Weights of a small GPT-style language model, trained from scratch on English Wikipedia.
Size: 12 layers, MLP 832 SwiGLU, 25M parameters.
Architecture: untied embeddings, shifted keys.
Training: a variant of Muon for these matrices, 6513 steps.
Each number is 200 + 20 x the weight over its row's rms, rounded and kept within 0 to 999. Layers, rows and columns count from 0. The size before them is the row's rms in percent of the matrix's.

# layer 4 MLP up, 832x320, rms 0.126, rows 789-825, columns 0-63
097,181,216,193,214,192,204,205,223,210,190,216,155,214,172,216,183,178,181,208,168,170,191,176,222,223,195,216,209,164,199,203,194,176,189,236,180,178,193,208,189,190,197,187,223,197,182,206,190,224,231,194,225,180,192,217,188,174,186,179,195,221,212,174,194
102,204,232,196,198,211,226,179,216,173,219,192,212,209,210,220,182,229,192,219,203,191,206,194,221,190,205,171,211,218,195,230,175,182,211,206,197,228,221,177,212,210,207,226,196,244,222,209,216,194,185,208,216,196,170,219,225,235,227,209,236,210,228,207,201
097,208,201,175,241,202,176,195,199,189,225,169,194,219,215,217,180,198,202,218,218,198,198,211,195,165,203,190,200,212,211,207,204,198,179,192,183,200,170,226,194,204,178,211,203,202,173,204,162,158,223,155,209,206,218,233,240,205,225,199,224,215,209,193,209
099,210,209,211,224,179,227,197,179,201,229,199,221,236,207,198,204,200,181,191,188,181,166,228,191,227,216,209,189,167,218,210,222,221,170,144,215,194,221,207,197,179,204,206,191,170,197,187,227,209,188,155,183,163,193,206,181,225,208,139,190,213,209,218,211
102,206,199,215,215,190,191,198,199,180,194,224,203,181,174,210,205,191,207,224,212,163,250,210,221,218,191,181,209,225,183,224,202,185,176,178,176,216,183,171,229,222,167,205,192,192,195,216,209,165,162,209,203,233,206,175,187,186,183,196,230,205,223,229,199
097,213,181,218,190,213,184,202,219,202,190,180,182,224,208,191,187,175,194,169,178,182,240,192,225,195,171,193,195,216,177,197,166,151,238,226,202,147,202,210,175,221,211,222,179,209,205,192,198,194,199,189,221,207,211,171,198,266,175,205,208,184,199,187,213
106,174,205,191,167,209,179,230,176,173,204,236,220,210,206,164,191,193,181,173,190,211,193,177,216,209,199,199,202,189,203,200,238,230,209,198,200,208,177,198,184,199,205,200,214,142,168,197,210,193,178,220,209,210,199,227,170,226,189,205,194,228,207,183,222
083,210,223,204,192,196,196,171,240,244,203,218,199,215,190,217,203,186,226,188,177,179,199,186,198,230,227,193,220,220,213,193,180,198,203,174,204,188,180,201,187,199,215,178,223,199,217,234,183,188,180,170,170,194,188,215,211,233,186,230,201,205,185,189,180
101,178,193,213,220,176,198,219,198,205,199,217,222,208,219,170,212,222,211,230,201,213,180,219,209,207,209,222,189,227,164,179,228,190,209,227,203,206,177,203,185,227,203,196,211,223,193,187,201,191,217,197,168,214,205,177,215,189,215,176,182,185,212,187,200
101,222,202,176,232,187,207,195,179,169,199,185,184,195,190,155,186,174,210,157,231,215,223,199,188,226,182,185,189,182,159,216,249,183,219,189,225,225,218,205,146,203,180,240,202,207,173,206,220,249,187,205,206,198,198,192,174,182,197,217,209,195,206,241,205
093,189,204,214,217,219,167,167,192,189,207,208,217,175,185,231,203,207,206,176,182,217,191,194,195,239,228,182,167,224,194,206,198,194,191,208,206,199,215,214,211,174,179,217,204,194,179,185,216,201,208,194,256,196,204,229,192,213,224,207,180,209,196,189,200
100,192,201,175,190,202,190,202,220,182,202,188,201,193,210,194,203,148,188,223,193,199,222,173,197,198,203,158,187,223,162,191,211,221,175,216,177,230,195,200,225,194,183,211,230,203,198,201,207,203,202,212,167,198,196,195,191,215,215,226,225,233,209,213,229
101,233,201,184,237,210,189,181,214,179,218,227,180,206,198,213,200,211,202,190,193,156,223,205,217,247,227,161,237,191,181,197,230,211,210,200,197,210,185,193,202,224,197,217,212,173,193,206,174,198,200,197,219,179,212,187,207,197,189,148,223,208,177,224,207
099,201,185,182,198,198,159,202,176,207,203,201,192,199,185,219,183,172,188,225,214,227,191,204,217,218,177,242,220,203,198,219,196,192,212,203,223,172,183,228,206,187,186,202,209,173,184,251,196,179,180,191,186,198,187,229,230,201,166,214,196,186,199,225,170
106,189,212,199,186,196,166,195,210,197,239,216,213,199,199,231,184,215,188,222,221,203,192,167,214,178,203,247,225,198,177,222,170,212,195,216,208,178,184,177,187,199,188,234,183,207,211,222,189,196,150,217,192,195,199,189,209,202,238,216,162,192,198,214,193
098,179,190,194,220,217,243,171,178,218,203,195,214,212,214,200,230,189,178,227,195,197,211,211,178,209,185,169,189,182,211,162,208,196,274,175,174,225,204,202,209,175,145,227,185,203,180,198,207,200,201,183,200,202,198,203,210,164,182,173,196,228,183,164,235
101,212,206,204,171,225,215,215,211,175,226,192,213,208,196,196,195,196,214,190,213,186,183,173,196,210,193,202,206,192,157,229,168,219,222,183,222,214,188,194,179,207,208,174,171,186,187,213,203,208,182,204,201,206,197,215,182,215,190,162,199,178,203,233,232
099,191,205,179,200,212,193,186,148,258,187,202,154,210,216,221,180,226,171,201,205,237,206,201,183,197,194,192,187,241,226,208,227,181,182,219,168,197,203,201,200,175,153,236,165,230,218,181,214,202,161,186,180,219,192,186,198,229,176,195,190,182,160,202,217
101,199,213,233,175,165,172,182,206,219,156,229,187,169,212,192,164,203,172,172,207,191,210,215,172,196,196,215,243,195,220,190,194,186,174,207,220,186,185,189,195,154,181,198,210,222,174,178,191,242,191,189,191,223,220,212,185,211,195,219,208,222,202,226,197
099,225,227,204,197,211,217,202,214,195,208,190,215,198,191,197,199,194,198,206,178,193,177,176,167,157,210,192,203,187,176,204,178,202,197,206,215,222,217,183,177,205,172,210,219,177,204,198,181,235,224,165,175,196,215,195,194,203,217,239,225,143,192,206,221
094,193,216,198,174,177,225,192,212,204,200,183,171,219,189,210,209,191,223,227,175,200,189,201,165,190,183,222,185,235,179,240,224,177,207,166,188,189,211,225,164,184,201,200,203,193,191,173,211,195,201,224,215,226,163,199,190,194,196,203,232,214,233,210,169
104,227,219,215,166,216,209,214,232,199,209,169,207,195,202,186,217,206,176,207,202,200,169,199,214,193,210,190,174,202,278,198,232,202,184,200,227,197,186,227,221,186,205,198,200,182,201,234,210,189,212,214,200,196,246,226,195,159,190,179,168,223,207,188,209
101,173,199,170,189,188,204,198,198,189,221,190,203,178,248,224,199,198,206,189,189,201,231,191,200,214,212,171,181,237,193,222,214,184,224,222,228,222,220,186,198,213,203,181,205,209,230,175,211,197,195,214,228,212,209,174,232,197,223,190,208,195,218,216,202
106,186,233,192,196,173,225,187,201,194,229,209,211,205,230,202,187,206,209,205,193,184,220,178,217,196,202,180,196,199,158,215,232,204,213,186,190,200,229,200,191,196,231,174,173,191,214,186,194,197,197,200,198,218,195,189,201,163,208,185,229,198,223,190,224
099,201,182,183,198,168,213,219,191,216,182,208,226,215,181,215,228,245,213,200,186,168,190,227,195,198,207,206,182,218,195,196,180,189,216,203,237,176,179,212,220,243,225,212,214,187,197,186,183,159,231,207,222,228,190,245,197,192,219,232,232,222,219,198,220
095,199,188,176,185,212,220,185,231,209,188,186,206,174,161,178,197,204,171,174,171,181,206,235,181,189,169,208,199,190,224,232,193,230,184,232,188,201,187,193,210,194,197,223,220,158,196,206,205,226,229,219,239,206,223,195,203,201,200,204,219,157,215,179,224
095,205,177,165,199,197,216,216,170,243,214,184,213,188,182,190,202,186,174,228,224,173,213,180,199,215,216,208,226,212,227,150,190,191,203,186,204,195,194,208,207,210,206,187,230,199,171,216,201,202,216,164,205,198,204,192,181,194,199,165,211,219,205,177,228
102,236,228,194,214,192,184,185,229,234,199,211,188,172,238,176,227,214,224,207,181,215,171,189,166,193,210,231,213,216,235,170,239,229,207,215,195,185,234,207,180,177,190,194,194,192,193,170,196,233,177,198,213,163,201,213,243,181,221,165,181,165,213,185,198
103,156,204,185,161,200,218,233,210,201,191,204,201,199,231,209,180,212,228,225,197,196,203,202,231,204,227,212,177,194,194,226,170,195,214,205,210,207,187,211,192,194,199,183,200,182,218,222,205,200,234,199,209,205,198,194,212,187,202,205,211,205,235,159,193
105,180,217,217,189,161,200,222,200,183,181,194,183,206,181,188,232,178,236,225,201,194,197,185,194,204,218,213,220,189,165,190,206,213,209,167,189,204,194,195,189,195,185,187,183,212,227,197,174,179,236,255,210,186,231,216,242,174,197,165,208,225,202,187,183
106,210,198,183,200,207,182,208,226,200,204,183,217,198,207,179,199,204,192,205,232,199,215,238,199,207,194,159,202,208,213,226,188,209,169,198,196,192,211,205,179,178,220,199,191,190,211,204,192,235,196,180,207,210,274,163,253,233,200,200,191,177,204,195,201
106,237,211,224,207,202,217,193,226,176,182,204,155,209,193,156,225,202,154,210,184,222,218,200,194,160,156,191,217,228,219,214,191,230,187,176,200,204,173,200,240,168,211,200,178,217,214,222,200,190,204,210,192,209,206,204,172,245,220,188,191,204,182,180,222
105,186,197,185,159,186,220,226,204,198,183,215,204,205,174,212,207,221,233,177,227,199,197,198,199,175,150,177,205,212,196,232,188,202,200,224,194,198,188,184,212,207,199,195,205,200,213,211,159,182,185,212,191,179,246,203,216,210,201,197,189,195,222,199,202
096,217,208,215,172,203,232,215,237,218,225,171,207,217,209,197,172,186,180,209,233,219,166,209,185,219,183,201,214,237,213,177,180,199,192,204,194,210,194,204,213,231,185,209,228,187,224,222,174,188,191,228,189,174,232,198,178,206,225,187,180,206,194,180,222
095,225,216,196,218,201,177,220,247,207,204,189,204,214,186,195,168,186,206,195,189,196,183,207,178,243,195,214,176,197,229,189,188,188,211,209,186,180,212,178,216,218,254,196,217,181,184,182,196,205,202,216,190,207,198,195,204,191,179,208,180,223,230,195,208
100,212,166,198,179,211,232,170,202,222,221,175,207,222,191,190,227,190,248,209,165,199,193,180,210,204,182,209,189,204,220,180,197,210,212,221,213,200,223,238,221,193,210,229,238,190,185,204,192,191,186,217,187,199,175,200,212,154,202,189,211,237,165,178,210
101,195,213,190,168,203,181,231,187,207,173,193,205,207,207,193,210,230,198,176,205,162,177,216,187,225,194,169,221,183,189,222,214,186,201,181,218,200,219,188,208,200,224,198,201,191,215,172,174,203,219,180,193,189,186,218,212,206,221,203,206,180,175,200,206
# layer 4 MLP down (transposed), 832x320, rms 0.0744, rows 789-824, columns 0-63
098,206,181,209,218,155,189,188,171,216,209,181,194,214,181,222,214,185,162,211,178,243,174,171,182,230,214,222,192,221,185,202,198,198,207,229,166,183,174,152,208,224,219,188,218,179,173,194,177,204,237,188,190,182,215,206,187,205,203,181,213,228,199,181,193
095,234,196,176,197,185,188,210,202,167,213,160,214,228,221,201,213,209,212,212,194,180,213,222,213,220,230,194,209,208,201,213,200,227,195,195,200,183,205,206,207,198,231,216,179,212,176,199,184,199,196,220,188,219,212,238,215,211,208,186,184,212,175,205,201
103,216,204,150,232,217,226,197,228,171,201,178,208,232,219,197,229,214,235,182,241,215,194,176,221,193,186,206,203,226,221,204,209,227,203,193,174,189,171,213,173,206,196,184,192,186,190,200,190,177,216,146,188,181,257,213,207,172,234,200,186,211,185,245,221
098,177,199,179,177,275,181,209,193,186,231,166,224,220,212,202,193,171,184,183,220,202,199,205,169,192,193,204,230,226,205,168,204,183,207,185,197,218,181,195,209,185,180,178,200,197,181,201,197,216,191,224,192,205,182,182,245,233,209,217,204,213,226,186,195
100,186,233,241,235,218,213,224,182,213,201,208,229,188,188,176,202,202,213,237,212,164,241,183,195,235,168,199,189,173,193,231,206,210,180,191,191,235,185,186,193,203,236,172,247,207,228,181,171,173,158,187,221,201,231,216,213,193,181,229,186,200,212,226,202
099,213,202,188,220,222,204,186,228,219,228,183,222,203,180,194,170,237,191,175,192,174,229,152,196,188,200,192,153,198,202,190,184,223,202,194,201,192,205,219,182,161,197,175,207,206,234,199,201,214,228,214,209,201,205,191,215,205,195,230,195,177,212,186,181
103,187,222,180,207,215,171,199,170,219,199,204,179,202,195,221,189,220,208,209,198,193,186,195,220,211,206,195,184,203,185,197,180,196,219,189,243,166,172,199,203,244,187,198,209,206,186,161,192,221,204,201,190,223,177,174,209,193,197,195,173,202,206,198,208
095,190,191,179,248,201,199,191,172,220,184,189,196,166,212,222,188,156,201,192,169,214,235,205,217,194,215,211,217,235,199,159,182,222,194,160,226,178,204,202,222,216,181,210,206,234,188,225,204,194,219,163,214,224,149,225,195,211,198,200,186,176,174,206,211
101,221,213,210,189,223,152,149,168,210,205,220,197,207,199,224,233,196,201,155,202,223,203,194,171,179,195,218,201,184,200,182,174,214,185,199,186,213,175,176,180,219,191,200,228,221,208,216,183,173,212,199,187,196,209,211,195,206,213,216,191,202,217,191,169
102,204,206,176,165,198,182,188,260,192,201,202,199,207,224,197,191,189,187,183,194,208,206,185,184,218,197,184,186,182,170,181,192,174,185,197,237,190,200,219,193,188,233,192,168,189,251,188,201,225,187,219,198,186,182,192,209,212,239,234,213,214,193,190,220
095,190,189,179,216,226,201,198,177,233,226,225,204,158,196,214,190,195,183,165,200,205,216,208,187,226,223,184,189,233,191,196,232,209,224,189,198,234,177,203,190,186,197,207,192,204,199,196,202,208,223,208,226,190,213,191,224,189,233,214,184,209,193,245,257
101,224,179,187,199,203,186,179,202,168,209,202,219,219,192,203,160,195,178,208,188,197,168,220,186,225,209,189,172,228,183,173,248,234,213,185,186,198,213,203,173,191,200,202,198,170,204,187,189,224,225,229,192,265,218,207,189,203,223,216,189,199,235,228,208
103,234,216,202,189,189,193,196,196,193,216,170,210,188,205,208,184,183,193,217,199,169,167,217,224,225,181,190,231,186,188,181,228,223,185,214,210,200,206,204,191,235,172,198,221,176,209,228,225,214,219,193,222,188,230,191,215,179,185,160,216,214,215,214,193
098,193,215,189,215,169,206,216,206,224,205,212,225,167,193,191,224,195,174,182,224,194,260,195,213,199,165,178,227,205,183,195,201,205,186,154,214,190,212,225,217,191,200,194,221,196,198,187,178,173,216,164,175,185,168,187,162,153,217,192,172,239,185,205,219
105,168,187,198,180,173,199,191,230,181,199,209,176,224,261,233,199,229,194,176,178,216,175,180,257,197,194,207,178,205,207,206,159,193,198,216,192,187,212,193,201,210,197,208,217,177,194,199,216,190,187,208,208,211,208,193,211,177,216,215,200,164,210,202,181
095,191,182,261,188,223,167,171,178,179,171,190,215,194,203,210,194,192,200,227,205,158,240,195,211,181,211,180,195,199,221,215,162,166,203,198,213,215,224,193,195,231,221,212,196,205,219,196,184,234,176,206,203,234,191,169,223,205,190,222,211,215,204,232,182
101,211,234,188,166,193,205,211,201,198,198,195,209,207,174,159,230,204,203,204,192,197,209,199,188,218,195,211,188,190,182,183,190,209,197,197,195,205,200,186,214,227,198,237,199,152,219,180,185,179,196,228,197,210,218,226,204,185,164,181,204,173,200,192,218
106,172,181,163,199,211,208,184,185,224,202,194,179,194,179,210,195,168,175,255,195,227,173,176,196,192,158,206,193,179,198,213,237,250,190,196,220,213,202,213,228,170,185,190,173,211,209,219,202,223,216,206,197,203,213,234,197,205,201,175,173,169,189,209,177
098,197,218,206,190,174,178,189,188,164,238,233,189,183,226,203,203,162,207,207,195,209,181,231,180,172,220,219,185,200,171,213,205,199,210,181,186,177,193,188,183,224,176,181,204,221,196,216,163,214,225,221,169,193,189,231,193,201,168,231,184,205,208,196,189
099,204,227,158,199,195,216,211,227,213,203,213,196,210,207,221,214,196,219,184,226,211,209,221,184,184,165,203,159,203,202,177,175,189,201,214,176,182,210,180,155,226,169,228,228,196,195,212,192,196,192,171,177,200,203,220,191,197,215,241,203,206,179,209,208
100,189,206,238,176,202,186,203,214,232,202,201,176,196,224,220,169,183,195,212,176,227,215,228,197,218,198,231,181,216,188,205,161,244,187,206,203,243,209,204,191,188,174,194,140,176,178,236,175,209,197,204,195,198,188,199,195,180,224,210,216,222,207,147,195
099,204,187,185,181,207,193,199,197,189,176,221,171,233,179,204,186,182,190,194,202,163,194,204,203,188,194,212,215,206,197,222,199,204,174,185,203,174,177,198,227,164,225,171,208,233,216,187,171,215,193,196,191,205,176,240,165,192,188,197,160,176,195,242,220
109,199,209,176,171,202,223,185,224,166,201,179,202,224,171,174,174,186,206,189,164,212,167,181,207,193,206,172,195,244,208,192,166,182,197,194,197,201,194,200,192,200,212,226,206,199,190,154,180,229,193,207,182,207,196,208,208,215,181,202,216,196,215,224,187
102,185,183,233,230,199,196,161,181,183,188,228,212,192,187,196,195,219,203,226,228,188,209,195,204,229,221,199,200,194,201,219,250,204,176,221,188,201,217,191,197,227,225,184,189,193,201,209,210,187,250,194,196,247,213,222,186,194,177,214,196,230,222,194,191
097,184,217,212,168,205,210,204,190,203,203,204,214,219,181,186,202,184,195,217,186,198,201,214,190,197,190,213,191,215,239,241,189,200,209,215,192,196,214,140,205,177,188,224,178,192,176,177,208,219,206,188,199,244,171,209,194,176,191,193,187,242,220,219,199
097,174,185,149,187,217,214,165,209,179,197,208,185,202,193,197,204,202,190,215,216,180,187,203,181,201,197,217,202,185,252,238,208,211,207,199,212,213,204,231,212,203,196,166,215,178,176,193,201,223,185,222,231,227,179,215,215,197,232,191,221,189,223,218,227
108,234,210,211,194,203,247,229,221,197,187,172,211,180,213,160,200,221,187,198,209,202,213,215,177,216,207,238,209,208,190,178,199,175,258,175,187,202,210,216,168,182,210,199,179,217,218,194,225,193,194,237,211,216,196,216,246,211,215,175,216,198,206,198,161
106,172,210,196,241,224,173,215,196,238,199,197,215,238,189,201,217,240,193,209,204,173,195,226,197,214,198,183,182,183,240,193,168,188,212,138,209,196,213,205,215,196,188,188,192,194,217,196,195,193,206,251,181,181,215,208,175,208,241,226,232,249,218,190,201
109,202,175,187,202,168,195,230,212,219,175,173,192,192,183,207,145,213,164,198,187,224,210,196,217,179,196,203,223,194,165,173,233,156,232,172,193,156,201,159,179,180,187,190,196,215,204,183,188,197,187,192,191,186,200,203,203,205,172,182,189,208,195,179,246
102,183,169,213,226,174,185,196,210,212,215,189,217,184,189,222,190,190,204,204,162,204,224,194,172,211,232,206,208,203,150,177,197,188,231,182,199,201,219,199,193,199,204,181,182,207,227,197,201,165,205,247,234,157,179,214,228,195,199,202,201,214,200,208,227
102,222,178,206,220,186,173,205,178,209,204,213,183,213,179,188,198,232,198,187,233,235,211,218,227,184,186,197,175,233,216,224,196,170,198,204,186,177,197,210,217,195,226,194,213,222,206,173,164,215,209,222,182,213,222,156,235,224,207,201,196,209,193,215,243
099,153,202,177,170,220,194,227,211,188,257,226,208,184,200,185,217,194,194,185,209,195,189,220,207,187,177,195,210,222,219,207,213,204,164,202,217,199,170,200,195,197,200,219,229,205,218,212,207,210,178,213,172,230,179,223,175,172,242,192,181,226,194,238,195
103,171,208,173,204,207,199,217,192,175,212,215,179,231,200,192,197,164,179,208,222,176,203,205,190,191,229,177,201,233,170,201,162,179,222,179,208,188,209,180,231,232,155,167,190,194,213,188,202,216,174,184,153,189,207,229,211,195,194,187,201,198,198,195,191
097,197,208,170,145,182,176,201,174,173,221,189,176,208,228,227,176,215,216,181,180,237,197,227,152,242,177,197,180,226,229,197,184,205,190,179,199,202,229,209,174,206,217,205,166,195,202,210,195,203,175,224,225,199,185,201,254,214,171,193,159,209,212,196,203
096,207,184,205,214,196,225,245,175,177,195,191,235,228,196,232,197,233,158,181,200,193,221,191,198,224,193,218,206,197,206,182,168,203,200,183,224,181,187,195,173,219,225,235,230,178,182,173,249,225,207,172,198,215,221,207,219,195,198,211,193,221,195,202,194
099,210,179,207,196,198,237,204,187,198,189,169,202,164,186,215,180,169,228,219,198,167,199,234,189,189,238,177,218,172,221,188,213,221,228,181,215,211,173,212,226,259,203,218,227,152,168,189,200,175,224,219,219,167,219,212,235,189,196,227,191,181,210,191,187
# layer 4 MLP gate, 832x320, rms 0.119, rows 790-825, columns 0-63
102,200,211,188,207,211,180,215,179,183,213,181,186,209,215,182,162,162,170,189,202,200,203,211,230,224,177,213,173,169,203,193,198,169,217,189,194,185,184,195,193,245,208,218,205,172,229,254,214,234,153,216,184,180,204,210,199,194,226,221,215,147,199,175,203
098,178,161,230,198,155,214,215,177,252,192,201,191,146,161,181,180,196,199,192,179,188,205,213,206,171,181,200,217,189,217,215,238,197,185,187,221,194,175,224,177,195,215,214,198,207,207,186,202,180,194,186,200,191,190,229,211,224,189,216,207,217,182,167,218
101,204,207,184,184,203,193,215,177,187,194,198,194,243,239,224,178,191,179,193,210,195,220,194,179,198,195,213,182,201,224,207,221,189,216,184,210,215,187,209,212,217,192,192,194,169,234,220,180,178,215,258,166,228,203,193,251,188,197,223,173,183,186,196,199
104,204,200,210,185,213,192,174,234,174,199,195,243,233,215,208,186,193,195,202,190,237,178,184,213,202,191,220,187,187,234,189,186,169,217,187,203,185,182,193,182,212,172,203,199,216,195,197,210,239,245,225,175,237,213,237,228,203,217,166,209,224,204,231,206
102,191,174,186,181,172,197,219,184,222,226,230,234,177,199,206,187,216,223,222,187,202,212,207,216,172,165,191,219,202,182,213,197,202,199,193,185,224,211,230,184,178,207,210,231,188,182,210,172,185,157,203,233,188,209,228,208,188,244,221,179,217,196,186,194
108,230,193,228,201,223,219,203,177,192,204,180,222,225,199,204,192,190,237,175,190,194,221,206,211,205,186,234,218,217,203,195,206,222,192,212,138,175,209,167,200,201,195,210,175,176,212,227,159,223,198,191,199,170,188,210,205,233,156,233,203,184,182,147,207
092,204,194,192,211,196,225,225,164,223,197,191,210,173,204,215,189,217,212,223,219,223,180,208,213,182,198,187,202,183,199,203,173,193,189,218,168,203,227,219,192,218,177,209,206,196,204,179,217,217,216,213,213,217,243,212,165,163,222,193,194,205,214,209,201
101,180,214,225,204,194,196,167,168,201,230,203,179,196,197,194,233,189,212,207,221,176,204,183,201,218,191,205,177,205,187,203,213,226,195,186,196,177,213,197,212,198,174,200,183,200,209,207,214,224,223,186,205,182,244,181,193,175,173,191,182,172,202,199,193
100,215,191,179,186,229,223,179,220,215,195,210,224,218,216,205,237,215,202,209,209,212,187,176,215,202,184,158,207,201,205,192,214,225,197,192,189,205,219,204,168,211,155,226,221,191,200,210,228,205,195,201,209,186,196,235,183,194,198,206,175,202,198,220,206
091,178,197,228,180,222,195,225,190,198,210,207,192,159,189,195,205,195,158,203,173,190,216,173,216,191,185,210,231,181,181,175,173,202,224,193,182,201,210,159,218,233,195,227,168,209,236,181,245,189,184,205,239,171,231,180,185,189,217,174,191,222,186,194,173
103,207,235,223,200,217,166,232,228,189,198,196,205,152,191,166,202,198,200,214,213,212,169,194,174,223,210,165,212,184,232,192,205,214,169,185,214,184,199,213,236,206,170,185,183,184,175,188,194,194,208,204,173,203,240,191,218,221,195,190,193,185,201,193,183
101,184,195,190,179,177,211,227,196,190,201,229,175,192,229,189,213,210,208,228,206,203,222,195,200,209,194,194,192,245,214,199,194,216,213,207,174,200,233,161,238,202,214,180,185,206,191,206,216,211,195,187,178,214,230,186,186,249,217,165,181,202,174,206,218
096,218,221,148,216,186,187,190,214,204,221,201,188,195,192,195,200,183,209,174,215,200,248,211,215,214,193,198,194,190,218,198,213,221,200,178,225,183,183,223,185,210,225,209,176,189,171,201,216,173,198,175,231,205,198,190,208,195,126,190,189,197,195,202,177
101,153,173,204,204,198,204,216,193,215,203,198,218,194,226,197,200,217,200,223,186,187,229,176,189,197,222,198,203,208,213,258,213,222,204,166,193,186,200,201,204,203,206,196,169,172,218,176,178,254,231,206,224,215,199,202,217,246,237,194,189,203,210,206,201
099,195,178,188,186,213,169,206,232,216,187,196,216,190,226,223,183,169,182,187,198,185,249,195,190,183,210,172,183,187,214,187,202,168,205,217,226,222,194,213,201,175,203,214,203,193,188,192,196,191,215,172,181,211,208,208,199,182,223,195,177,157,240,144,189
100,188,194,163,233,223,186,195,213,219,211,231,213,200,186,210,179,193,184,180,197,221,210,230,194,194,206,180,210,246,218,181,185,203,225,204,193,194,235,188,198,205,218,191,251,213,184,204,219,182,221,199,206,181,147,218,221,195,168,190,183,216,202,191,224
099,163,184,217,188,214,193,177,184,222,217,196,191,159,203,206,168,209,214,228,214,219,214,221,229,210,179,211,223,187,202,192,203,190,199,219,175,188,196,196,169,163,153,194,177,210,156,206,199,205,180,193,203,232,178,210,199,214,165,194,218,181,222,197,190
095,163,168,190,210,173,195,172,202,168,206,199,188,246,185,200,227,199,193,197,211,222,186,209,221,188,231,184,187,185,215,169,206,212,179,212,208,202,194,209,182,225,178,197,195,214,171,216,200,183,186,210,198,196,206,189,221,206,148,224,173,225,175,191,208
098,235,175,181,225,196,195,207,229,169,210,199,194,183,200,202,241,212,186,179,176,181,235,225,190,214,221,204,217,171,193,209,181,151,260,205,204,194,220,227,200,200,191,214,239,195,199,225,218,198,207,205,199,215,213,174,198,186,168,234,173,204,161,208,191
095,188,213,247,240,175,236,171,196,186,221,187,221,202,211,191,244,217,241,203,216,199,200,190,204,172,219,169,181,178,197,229,198,209,191,176,195,186,190,196,233,227,190,173,225,231,216,151,230,199,214,208,202,196,171,204,172,229,184,242,173,212,222,228,188
111,229,250,209,206,231,209,239,259,228,195,186,186,201,190,191,187,192,210,213,181,190,240,156,226,193,213,170,206,185,211,201,184,201,201,205,197,188,214,234,197,217,201,177,155,192,186,209,216,158,212,223,184,182,197,199,229,179,189,209,216,212,181,192,183
106,207,159,197,182,184,171,199,178,200,203,185,187,200,236,202,203,208,194,208,173,213,218,194,217,215,200,211,203,174,197,201,189,209,204,205,185,181,197,177,186,198,172,211,210,162,170,190,207,176,208,189,211,204,223,186,228,188,214,173,161,183,213,236,160
102,224,226,170,173,184,182,176,188,169,207,186,239,168,210,216,235,217,218,185,170,213,216,205,172,176,194,195,206,191,210,211,198,227,212,218,198,187,178,206,243,200,171,181,234,168,228,217,225,204,208,194,184,177,192,158,192,197,212,151,227,170,210,196,203
096,208,183,197,173,192,192,181,232,194,216,209,220,218,253,179,254,217,206,168,186,203,163,223,175,188,176,212,196,170,202,191,197,225,198,180,215,212,213,196,181,220,210,214,174,233,193,220,167,198,204,202,191,192,217,181,220,204,187,232,211,182,185,204,208
094,177,228,200,186,205,179,173,203,212,199,181,177,197,203,231,229,176,195,177,180,184,218,209,206,231,221,206,211,220,175,212,168,224,228,222,199,167,223,201,220,184,183,218,224,190,184,188,205,211,215,232,195,197,217,200,177,190,199,198,165,260,180,244,189
095,187,206,207,174,153,203,216,200,218,216,165,214,190,186,189,178,205,177,182,189,215,206,239,196,229,180,217,159,213,215,193,190,199,190,185,172,193,224,220,170,190,188,214,211,223,193,201,213,203,205,194,211,239,194,254,219,205,192,165,197,188,177,206,179
092,180,196,202,224,196,188,219,165,196,179,223,212,254,177,180,209,256,215,205,191,158,193,199,178,206,163,206,163,198,214,196,220,185,224,188,200,212,193,216,206,241,234,227,212,191,195,204,223,188,196,210,200,177,187,201,167,217,243,211,226,214,219,212,228
101,218,185,200,151,204,179,189,154,213,194,191,200,246,198,187,169,195,190,189,199,197,226,202,189,201,209,197,187,233,220,202,200,214,235,185,175,191,182,209,253,198,163,225,239,170,213,209,182,216,216,205,234,203,205,208,174,188,160,198,157,226,203,218,235
102,236,214,195,196,162,208,191,213,162,233,224,187,174,189,172,205,223,228,194,249,220,196,210,214,168,216,187,183,170,243,210,226,250,219,187,218,195,201,185,238,205,185,208,190,212,189,207,181,222,193,192,189,207,181,159,191,202,194,160,203,175,180,198,200
102,159,216,240,195,197,198,216,208,189,196,204,211,202,160,170,161,168,173,217,192,192,200,226,193,197,186,164,204,192,156,198,200,204,205,205,191,187,193,193,202,194,212,174,211,200,211,201,203,195,223,217,159,176,216,161,227,214,206,208,215,189,184,196,197
109,218,198,174,198,203,202,172,203,192,187,166,221,193,179,222,160,202,235,209,215,211,216,159,192,220,220,182,210,196,188,184,203,168,219,207,175,208,195,213,201,188,178,181,180,187,203,162,199,192,212,187,183,184,209,205,213,212,177,231,199,178,196,192,186
101,200,202,190,176,189,204,252,216,196,196,168,160,264,193,228,222,168,200,204,184,191,201,170,193,177,225,221,212,212,226,218,222,224,189,186,199,204,200,210,204,224,213,192,239,207,188,202,170,196,228,193,218,186,185,185,226,177,178,195,184,178,189,173,194
103,212,195,214,216,190,215,188,208,172,194,215,217,219,190,224,202,207,199,182,168,148,184,224,215,187,218,197,205,214,214,209,213,182,190,187,221,181,207,193,185,220,188,180,221,218,206,210,190,185,229,185,159,237,214,214,245,227,197,230,200,226,187,215,197
091,194,202,241,200,186,214,156,204,207,196,177,237,183,216,199,188,212,240,196,209,214,194,203,189,230,178,166,181,198,221,227,223,245,236,172,180,195,220,200,221,182,186,184,190,220,206,217,144,217,186,248,215,193,206,185,193,201,222,213,215,174,174,202,227
099,216,181,193,171,168,232,210,205,210,201,213,222,221,210,226,198,189,173,213,199,190,221,238,198,201,203,188,193,214,223,172,169,219,193,212,182,179,232,187,212,196,201,196,193,209,192,203,187,198,156,191,201,183,217,167,206,201,229,195,220,209,174,214,225
103,218,201,194,231,198,180,175,210,225,230,184,240,186,167,229,176,148,169,205,218,206,231,161,210,200,223,216,192,189,220,164,203,237,197,197,180,214,187,200,184,235,196,212,190,207,153,235,184,230,195,228,201,214,182,168,188,205,222,191,202,181,212,192,168